config.yaml
num_hidden_layers: 16
hidden_size: 64
num_attention_heads: 2
num_key_value_heads: 2
head_dim: 32
intermediate_size: 384
vocab_size: 796
hidden_act: "tanh_gelu"
norm: "layernorm"
norm_place: "pre"
norm_eps: 1e-05
positions: "learned"
qk_norm: false
attn_scale: 0.177
bias: "all"
tie_word_embeddings: false
parallel_block: false
init: "uniform"
init_std_qkv: 0.0663
init_std_o: 0.0
init_std_up: 0.0663
init_std_down: 0.0
optimizer: "soap_variant"
learning_rate: 0.00983
beta1: 0.95
beta2: 0.95
weight_decay: 0.0095
lr_head: 0.011
max_grad_norm: 0.5
warmup_steps: 200
schedule: "wsd"
decay_fraction: 0.692
decay_shape: "cos"
final_lr_fraction: 0.0
batch_tokens: 16384
max_seq_len: 256
doc_mask: true
train_tokens: 115700000
max_steps: 7062
dataset: "wikipedia_en"
Each number is 500 + 25 x the weight over its row's rms, rounded and kept within 0 to 999. Layers, rows and columns count from 0. Numbers have three digits each. The size before them is the row's rms in percent of the matrix's.

# layer 12 MLP up, 384x64, rms 0.517, rows 253-302, columns 0-63
097:507552511518482504525496473513526475471531513514542521510495482509490456486537466515477484482482479475466540524488478508513534535456483537477523503517476533499469504523497450539506510464533509
103:476510494490541529538484488497477449539518474503506487482534454509507464509509502541477526482492485476509479458488521486482539491528499491464566520515497472470512499475486515505478469477519451
110:456530517534500503518488502498478474466459496463475506468474508464488470538483514528542474487514465494520536508553539504466504543472505492488509496523536537470479474495494477499519523502482533
102:493489490505497533533526501506506530494517482492490496501527499518475463564485521473467563496493487518490516494454571503485518495477522516499522486536531497444493493498469475552487500502499529
109:538491509525490515500545488493453486517511501474531534556453479537489543498503534463526485496475510480487478478484475494515528529485474494506527475553489474491526536504489529500493474541504474
112:501512524512508474454530487531531483449483539518454513502537508502550498500498503498506509501486503546475494486527451485513449503487503513489522434513482510506511536490489523504542512493485548
121:543473522481516501549492451480486479501461489520529528501500497549473540528459479480492524500480493506516489509544478505489512465454535499506520511489480501495452517480532475522478485466513543
096:531498489486463505502513488451491490436514523529503472512453504545486498525469537489483479523507497498487503485571470520485464480505507514509491497490562516506504510511528515519527532460479509
105:494476502450530493540497496496482484483481494525542536508473504518469535542464512468516479541518506533487486513506499524465495558480516544486534499500509501470480525490548499527524475498542511
102:460492521537495485511514425516529518490521457501480524476491494521457530513525512510488496497490484507554544545532497507475500537501456491488486483465481500526487514521513528463523524528515502
094:511512466515514503519506509502456542517516456512546497545529490499489515482528526498488474477494478525511467542507505474480497526467517461487438483477551523490473531485510462474513525499505530
092:458491525490542482508533539501476494557473478509464508460507492480468481508461518513507483530449503494455496483532488522499515518520546531493500530495488503516505501473486505548475481516450520
100:503523524491480514497481487534484501495463569540486533443518447464502507503495500493528532440498492526489491470470530479488492483526481493487540479494518487502497475469523512506534490531532499
098:481486520483533471500483494459531516485520502493494527532536489461519494541487519502512507505497474538483523494497482512471530489506458472469486514472509462543563526504509524473473531503530557
108:496464490501483515485505483493485504451498457502513510490529493540546525483504532470513493529477532492546461508485482471522473503536499518496523534520482544472520520494524483486535459539501444
083:504542477527506488494475477458488517507483499554523525479516523456481537499514420502520503499461492456494478535515509500491494476492516487479510515459481498509528515521501468463539525507468525
099:470531506509487535481507494494439559510527493510506473491516478500452487519490480482491488507490508510520454440489539444450491518488504526529494488534498511500539507479521504477533495529511517
108:508495523529501485515524530492518464486425508489517509484525467468512522513509521488496534536535500510509430498516502435495500492492477474492481502501488574496465504477497504509481503470503488
101:507499494510474536514507497509508478511514513480513499498488499518478525476476498494444475489504484552450476532468485490490514540451528444517487516517501483442487501541509435491520521510505525
102:531492488462501499527491499433474523540517518500510504557493490456500553542484510528491510518474495482493504559504470488470515517506503530511521484469516476513521491464525538469523496502500472
108:466470484472499525509518504535507500498531505458537533453549519509577502543517451479499498491465489516477514500519518480479497490512534511454482532507475490472515483495532472482501514491501508
111:501524508491450533484489519493531467520555474512498540524463490498513504528456518496503546487476472517503519532506515494506432503504541478473504505525451513456503471501521464505507508497476492
095:488476480511530491486550489523506479496556480488483517503523529544481509540522507557444523505506516524463484482524479484480526538498525528491485522455456481508505482531490469512512509478492481
094:523504505510503458511490520479507455472523540495457508477487466510514486491535544496502485521452470453550527506471476475447506554493520507496467477476514488484489513496497483488481496515526538
094:529501491469512482541494485512488426515478516531496484515562534520506487523481464486506551501455498507564502488494462491481496507493473503450517508497500496514492500534506510517476490461527506
101:498469493498461500539531490492465506503461468516518493531494483518563529491493488476525534491530479495509527539483520485531560504460496525505503505545514476497497512457518508549491479509466520
097:531519513507511479499507509521523487551508495513506519505510500502440535442491530499452463492457497492498524538485493514469464467480511504487512510474570499483508511528493525483529510451521492
092:512522492511467472489519513525487515504490511474480482458507492541480553509490551478458487509494486505530492522419471529481534511514508481510456518510500525514501485527521493497478553500462480
100:484504519527482463480502476514494512455467495537504503474514480470486518485505515480457534475494520494477505529505522469457493517472506550469506559513486538502466505488458513518515500499430509
098:521525528502487497511476496470499455497505469516472482515491506503481516506502484474464489509452525509514501517510454555501516564513470520519506460497530469461517502462545471518512466477472469
100:468476482511493464456522531532499490432524488485512541500541475504512492484502517468502530530485476495483487509514486503458517527515519495509501482462464498514428531522489513545508504472485511
098:499528526489501494507537503528473549507536509468503497487531437505472503519468496471480455516504478524473461537481484451487477547519469487482492501513462489519522513472498505533468493486539500
100:485517495528500479518494538505558442471541470499544490492484519489518545515553515488533507509497478512507497491461501512504476499479467505493476547510542480473554505539529488514498493506486495
096:527485488502506474508504497520528514461487498450522471504496481520479501488468506511518480542495515525471476496483484449518526525467530469515510495469465516505470553526536488566512507470535470
105:529478505504531532513530540468481567511501484524499474528526489490509510474500510491478561490469474469490467511472490528478466490518497455464524498512469461495531471492514484528530465493501498
100:473535552498490529496534496522525492498505512420522517485510469461471512536488476490472541482497498504465496512488518506489514513492541483474524482495521503548480495490470483499540506457510543
084:511470523493524476546528521534525536469469515464502496502508517500523501493477577512490487539467486527510488480477489434512531526509484491500518542521512481517529494461493503468505510496486466
095:478515501469493474515488486501500502489527498527519508464525501507491528495502490545451441476505472516524503538537479505488514439522448541493518503474530470531464480531523541501513506486511523
094:494495467509485509520501522441502476482504506512499499499471493466503525549473539501498543507526493517529460484516492505527537480484543519504503482502536516532482496487552508502493528428455480
101:486493494522498544499527488490526503491485519522534500472512490545517486483540493514522503465505508515488484491501515469462442561455454503492500503488469523501455479546504479468503467481529462
094:502504487504491512495558475494469469509486514545500485490525494497545468540530495521477498439512470505458470530519510489482491497445543507502501482534465482501474475521487506486535475519539519
094:511476517531486471459487497505494550509457538462503468533487495510501509508475476491480507530486521491480522509531514452467526554491519474471522468493488510516454505512492465510548476472525469
103:485523517535454515498477451503513507455443490466459504454508510508513468509498509519488547465501450514518522533522518515471501502484493536503477486528544540500491498500483486524484515492539502
096:519522525501459492528431507486514469501507489563495498469492529505508533522481501517534500513495486514540483463481508486510551493499445507505513472476532498502528529510475459482513489552512494
095:565495507509518523492510569500473486470494470490499525519495498488456503532480482469484499521455482489463519506508482508485505508495468534512436496522478497519506470473501530547510450506489488
091:494536497526444463480490453485524524518481494534505516526500483536503558470493465508503479473515506514522518543508538497495500487469469478480494530475455495485508550531515460475504504514481488
104:472448512473516525481520488474478523508476530519517511498545522513520500486507537551450486454474539517520503517506476490464501544503526468497507474497478495503467533502472517470533534494501465
112:522526524495507512534500473528512537480488525481545485467491478507514537505508443460507547514494515509470499495486514485505458492504477525503484455546483479473457510522542486505494558491519479
096:519497533504522534538521504460503509498498518499524468505538523528470458484488474487485523459480489545469492468480470498526462502541500492463476483494533496511453533471490499480469548496532499
102:484513511515511543490473499462517492486530486551507500511544495534468534475517567479494465501498486475503510487479501516516474510467510490425447505477487532526504531494507485494479466485486501
# layer 12 MLP down (transposed), 384x64, rms 0.546, rows 253-302, columns 0-63
095:457478480523547485526498449493537486482505484522508469473502498523508529498475488544533498494490522506467499477446522472516488511501473500474535517498536510527491471531482512510542458493478449
092:489517491454533515509466498502491489499506522528553492503489466509485478445470515531499490476526505542494537485562480517484518500523526535488478502503494519484514434531501476526491523479533525
119:551458492531489472517488492499481501479531541514525530538508473509471475520549502498483505532509445555476523517474498506506518492506483496532484514537479471495494481453507510513492505472553482
099:510514523541516527495489492493543502482523472461493512468510503533494509465546489445505525519458537523489512533483498529510510509520497495526558462495494512526504453529484536492484482453498477
096:505466493515476497509536502540512535463522544494463524488465512543505464523484504485472535543492529467521481523547472529507503492474527520501532496512491520524513517487487504500467556533526497
102:484510510484500509527532474499515474497524487461522524510449566498487523507504525504501505513522525511456495506535467473510516557477505521521495496535474509463487486538433478516515534478491486
134:506476512449526467528480471504522498495492504496530515516510520556504521542508510479527522494505511534548523520490488575505524514498533517518535523516518500506487529466514531499508452473535508
096:479495476500529519490471509514512492485509516527486519460500458477454462482543490490469461472499519546500506502513503525488527466485485502462480509499514527490557502498516476533500460523540561
114:494470473422483454502433490469511476488491482480485501490488493501475511480477479485466483478508526486493466475514445510477502483468496461512488501512463478481479481458468475473477499489513505
100:491448490498480475473512518471512509501472516498488536565486526487535510459523487498479537501473509530510418507535502507481495542495500482528472466487483510477520467493483529511474494496486526
094:523502528505527504456544499493523485508509471523507491447497512537472508472472512546553524544485489539514474492457505506497509464544481461510489500516520535521502506463518509513494468517538495
090:523478516493504488499497456498467505451478449484479500536507505482498528499471458456543543499533460555491526524506516550522495498495504494520480494527513513513524485494494538459508504529533509
110:505483526500495445482497526473507515500533534524511513516465479484462515505552540515542487502487469495480477520509466540516491470484537492470462535494533473490453522478530484520476483506511469
095:485503487498490559547516491488507485520495506526502483481466513522512546464476470493475497496529584494519489483530562475510500479538520532533500513481507533525495473491498515536510508481502506
088:483508479487438497504514494531461506511490472495502477476506510533484535532492480487558530499492474502505490482483537485493458518509497538493553458485504483535464491491509487444469531479513465
082:500486485451505467510460461551522456518498494492463501530497488525476501523529475464508507477517515531500504517548479515492559480489535509505517554541474483527512480461493513493481520508514492
104:495490474529503507490519495457512506463470483512518502526500499510515534518476472463526531479513532458501460465502490525504479524506517512465442526560497476556446498494489502526488523519486504
127:516445504507530527475506522532520533492490518480534537519459476479462517506535528513502502483510504500481461521514462510494549515489488469521489502444514515520478536481494536530498450524524509
102:501497474492510480508480497518540505465475570530485465474498522499509527489531519484523499506532531512534483508479478502473475500484479534492512475506492560508489456522495466475491477463520561
092:499482533469528479507461506542493497474472486501490530492535532498444483462529502460469545489483508508493505505510463548542491520536492470488442482523492511505505487497465471528490498507488534
119:487509530520508482486532483499464494563496494500502496533487480505491468482467517459481533485499527474473507546513489532498447532452545480495530472493531523515539509487463489496484478525495532
108:508510539516493492515481489511512484505497434492485484464516490558490494476487531531499497484480548507504494506496543465489462497536519475466500504528472442485516439483486509511455474492502486
103:519450461482515494553518531460468503490552468473512492517525505491512506484521473543486478557477484466520479480481527522499478527484508521500502467551504523476481487474506482478495519502494465
089:526508492536456550473436515513526544477480537488498506466486468503469514512547480470505467533487495500523502489493508507526509503478489527483507475543485509454525474453467499517494503515485504
097:487520505443555526515510529522509493516539496481519514500473509551488527532520492495479525441469534502507537503508504535525509491502554542505518518490515500506546481511522527491519509486526534
099:478493510524491463496489488540476455491493505496491494484469481488493495473492540440499480489499502489494526531529546507527473528510517486515489474522502545486548529505453451451484476502545510
103:471514498491492499520489518525449471460532571511478496489494492512534466463488452537513492463471499503486514519518510518495510489507500524487504502466540509484526527486457548505521483451516519
098:545520511520480469522468495471507552537512473505489516509524488506502524483505513516515513544487541512509450494524500537486472515441495492474514491544514465480535465484499493493493437519493483
109:480560513490479492469472491529500443479523539464497497501489505494510515525551502523482539463464497460512472531532471536504532511484467515495467513440498509506505494501473509508520498478480508
107:471494476524513520527484501508474506446530520533491547508505536481484469535490501473516485474526447497527515520531521477469498490482497483492560530481482522503496517445501486493485484555478511
108:484486475497480508510454481527484482471495521502470489503530529500480483524498557487510504521558515510524509496470513576505550501512477488490510478506530542532468511475460519513507510469493465
097:520502486479494502479448467508484504477490430535478508491529483483495494515462461508544479502576492513524500464510518486511486521481512480488515533512468482457478493476522480538513513479518483
090:488497515529526483461522483488487511539447499543497554560503506475476478540460510491503515483478540500535514512525494532497496492481489483485526518504468493464461509492478538552482489496508509
100:524490478487509468528483504536514458474515486487506501474454516481530506538528484532475520462478483481508499521516545426532470513489509507536471460531479499488520486489479483473503550498505503
102:508483495512480502522487496472485518529483524505535484469505508465498449494516500498454483421501476544492500511496479499474443556536520497520524534482472499490522460510516521510505493461512494
113:478475453488496533566496533462533498510467500517512491516454509501482458519498482533479426520504495489528491512533509506517512460494522526512482457499492485520483485493475473518508528470487486
091:481485527482477486497503494517522513477503517489488466467498482515498542499474526550467493442500560500493509501540465506497528508545497491529474552477451499501474484485550496495520473516518521
095:487489511527484524536501521514482527498486487474513493460497463500491516490512499510505546530531533469400518518500491507465446486517483517497495523521497513447531493505477500513523520476508473
105:478532522513497491499481483506519512515553482469503492478533506521484481555538481494516475506483567465468503462494536476522474482504490453501513492491504483526482555469473486513512497536477473
106:481483508477475475493524499474513505518488502482536466507526511488492538499494475440488516484556521511511507502555492451484488507479466468516454547526507509514482476525540523481528501528523535
108:527495483523521513500454469471536529551482478517509451521489496487520488508482471454511511548567498504501463482481496490502517469517501511509526525451511462523507489483484492543499528482483492
094:496490511443498507507459490506515507497473497467497462521499459498485499477471507536503514479561511523538523517523468479529482519501513526534490503507449490457532475494496456488522505454545493
110:441491494460514527493435464487483458529441496513483452497533526504509502476507529526534491510526548528521470505473491505512511511500471521502500477528531506459519487522509484512509496509518492
096:455492463545504496537530540517513485505523484475524499504460522463528510507481519489465500473515439440511475495505494466510489533494492488494524512532507494541491453539533516481513495519497501
083:432495486518483505498512536530459554467460495478511521484529484491516490500502480472553504487519547495529491503510509480500474489541482517530461490484475524524510441490474510486519512501520523
100:529503462469494428487444471487512497485494514511499511530503493507501498461514470486524467480499510469490539535498469524491507496501477460481509577536500491499463506503496533532514526521515501
103:496527490497473485494422507479452476504530501480504475454485463477471480525542518494539520527497487520484481513521523485533546522490523504532496502536524478478505507531518490536506458500517486
102:535509510508493472483512537485484457518507530511513519479497455474489467521486482524497526543505512485484497551487474526504530477498508488512534527495435491514549556457485498500527523503464505
101:487436494542477558497515469542522508496453517515491534516482508522533508516537488498495490530486511513520445472523498507531527503480499527477517539476484506500503523506531492477465519520528533
101:469494479461503487529525472429485472490523517478553506496552532505454513469495507503472467479493484467500520485485516519461454478508537500476463518518521522526500476514516490523492511512483492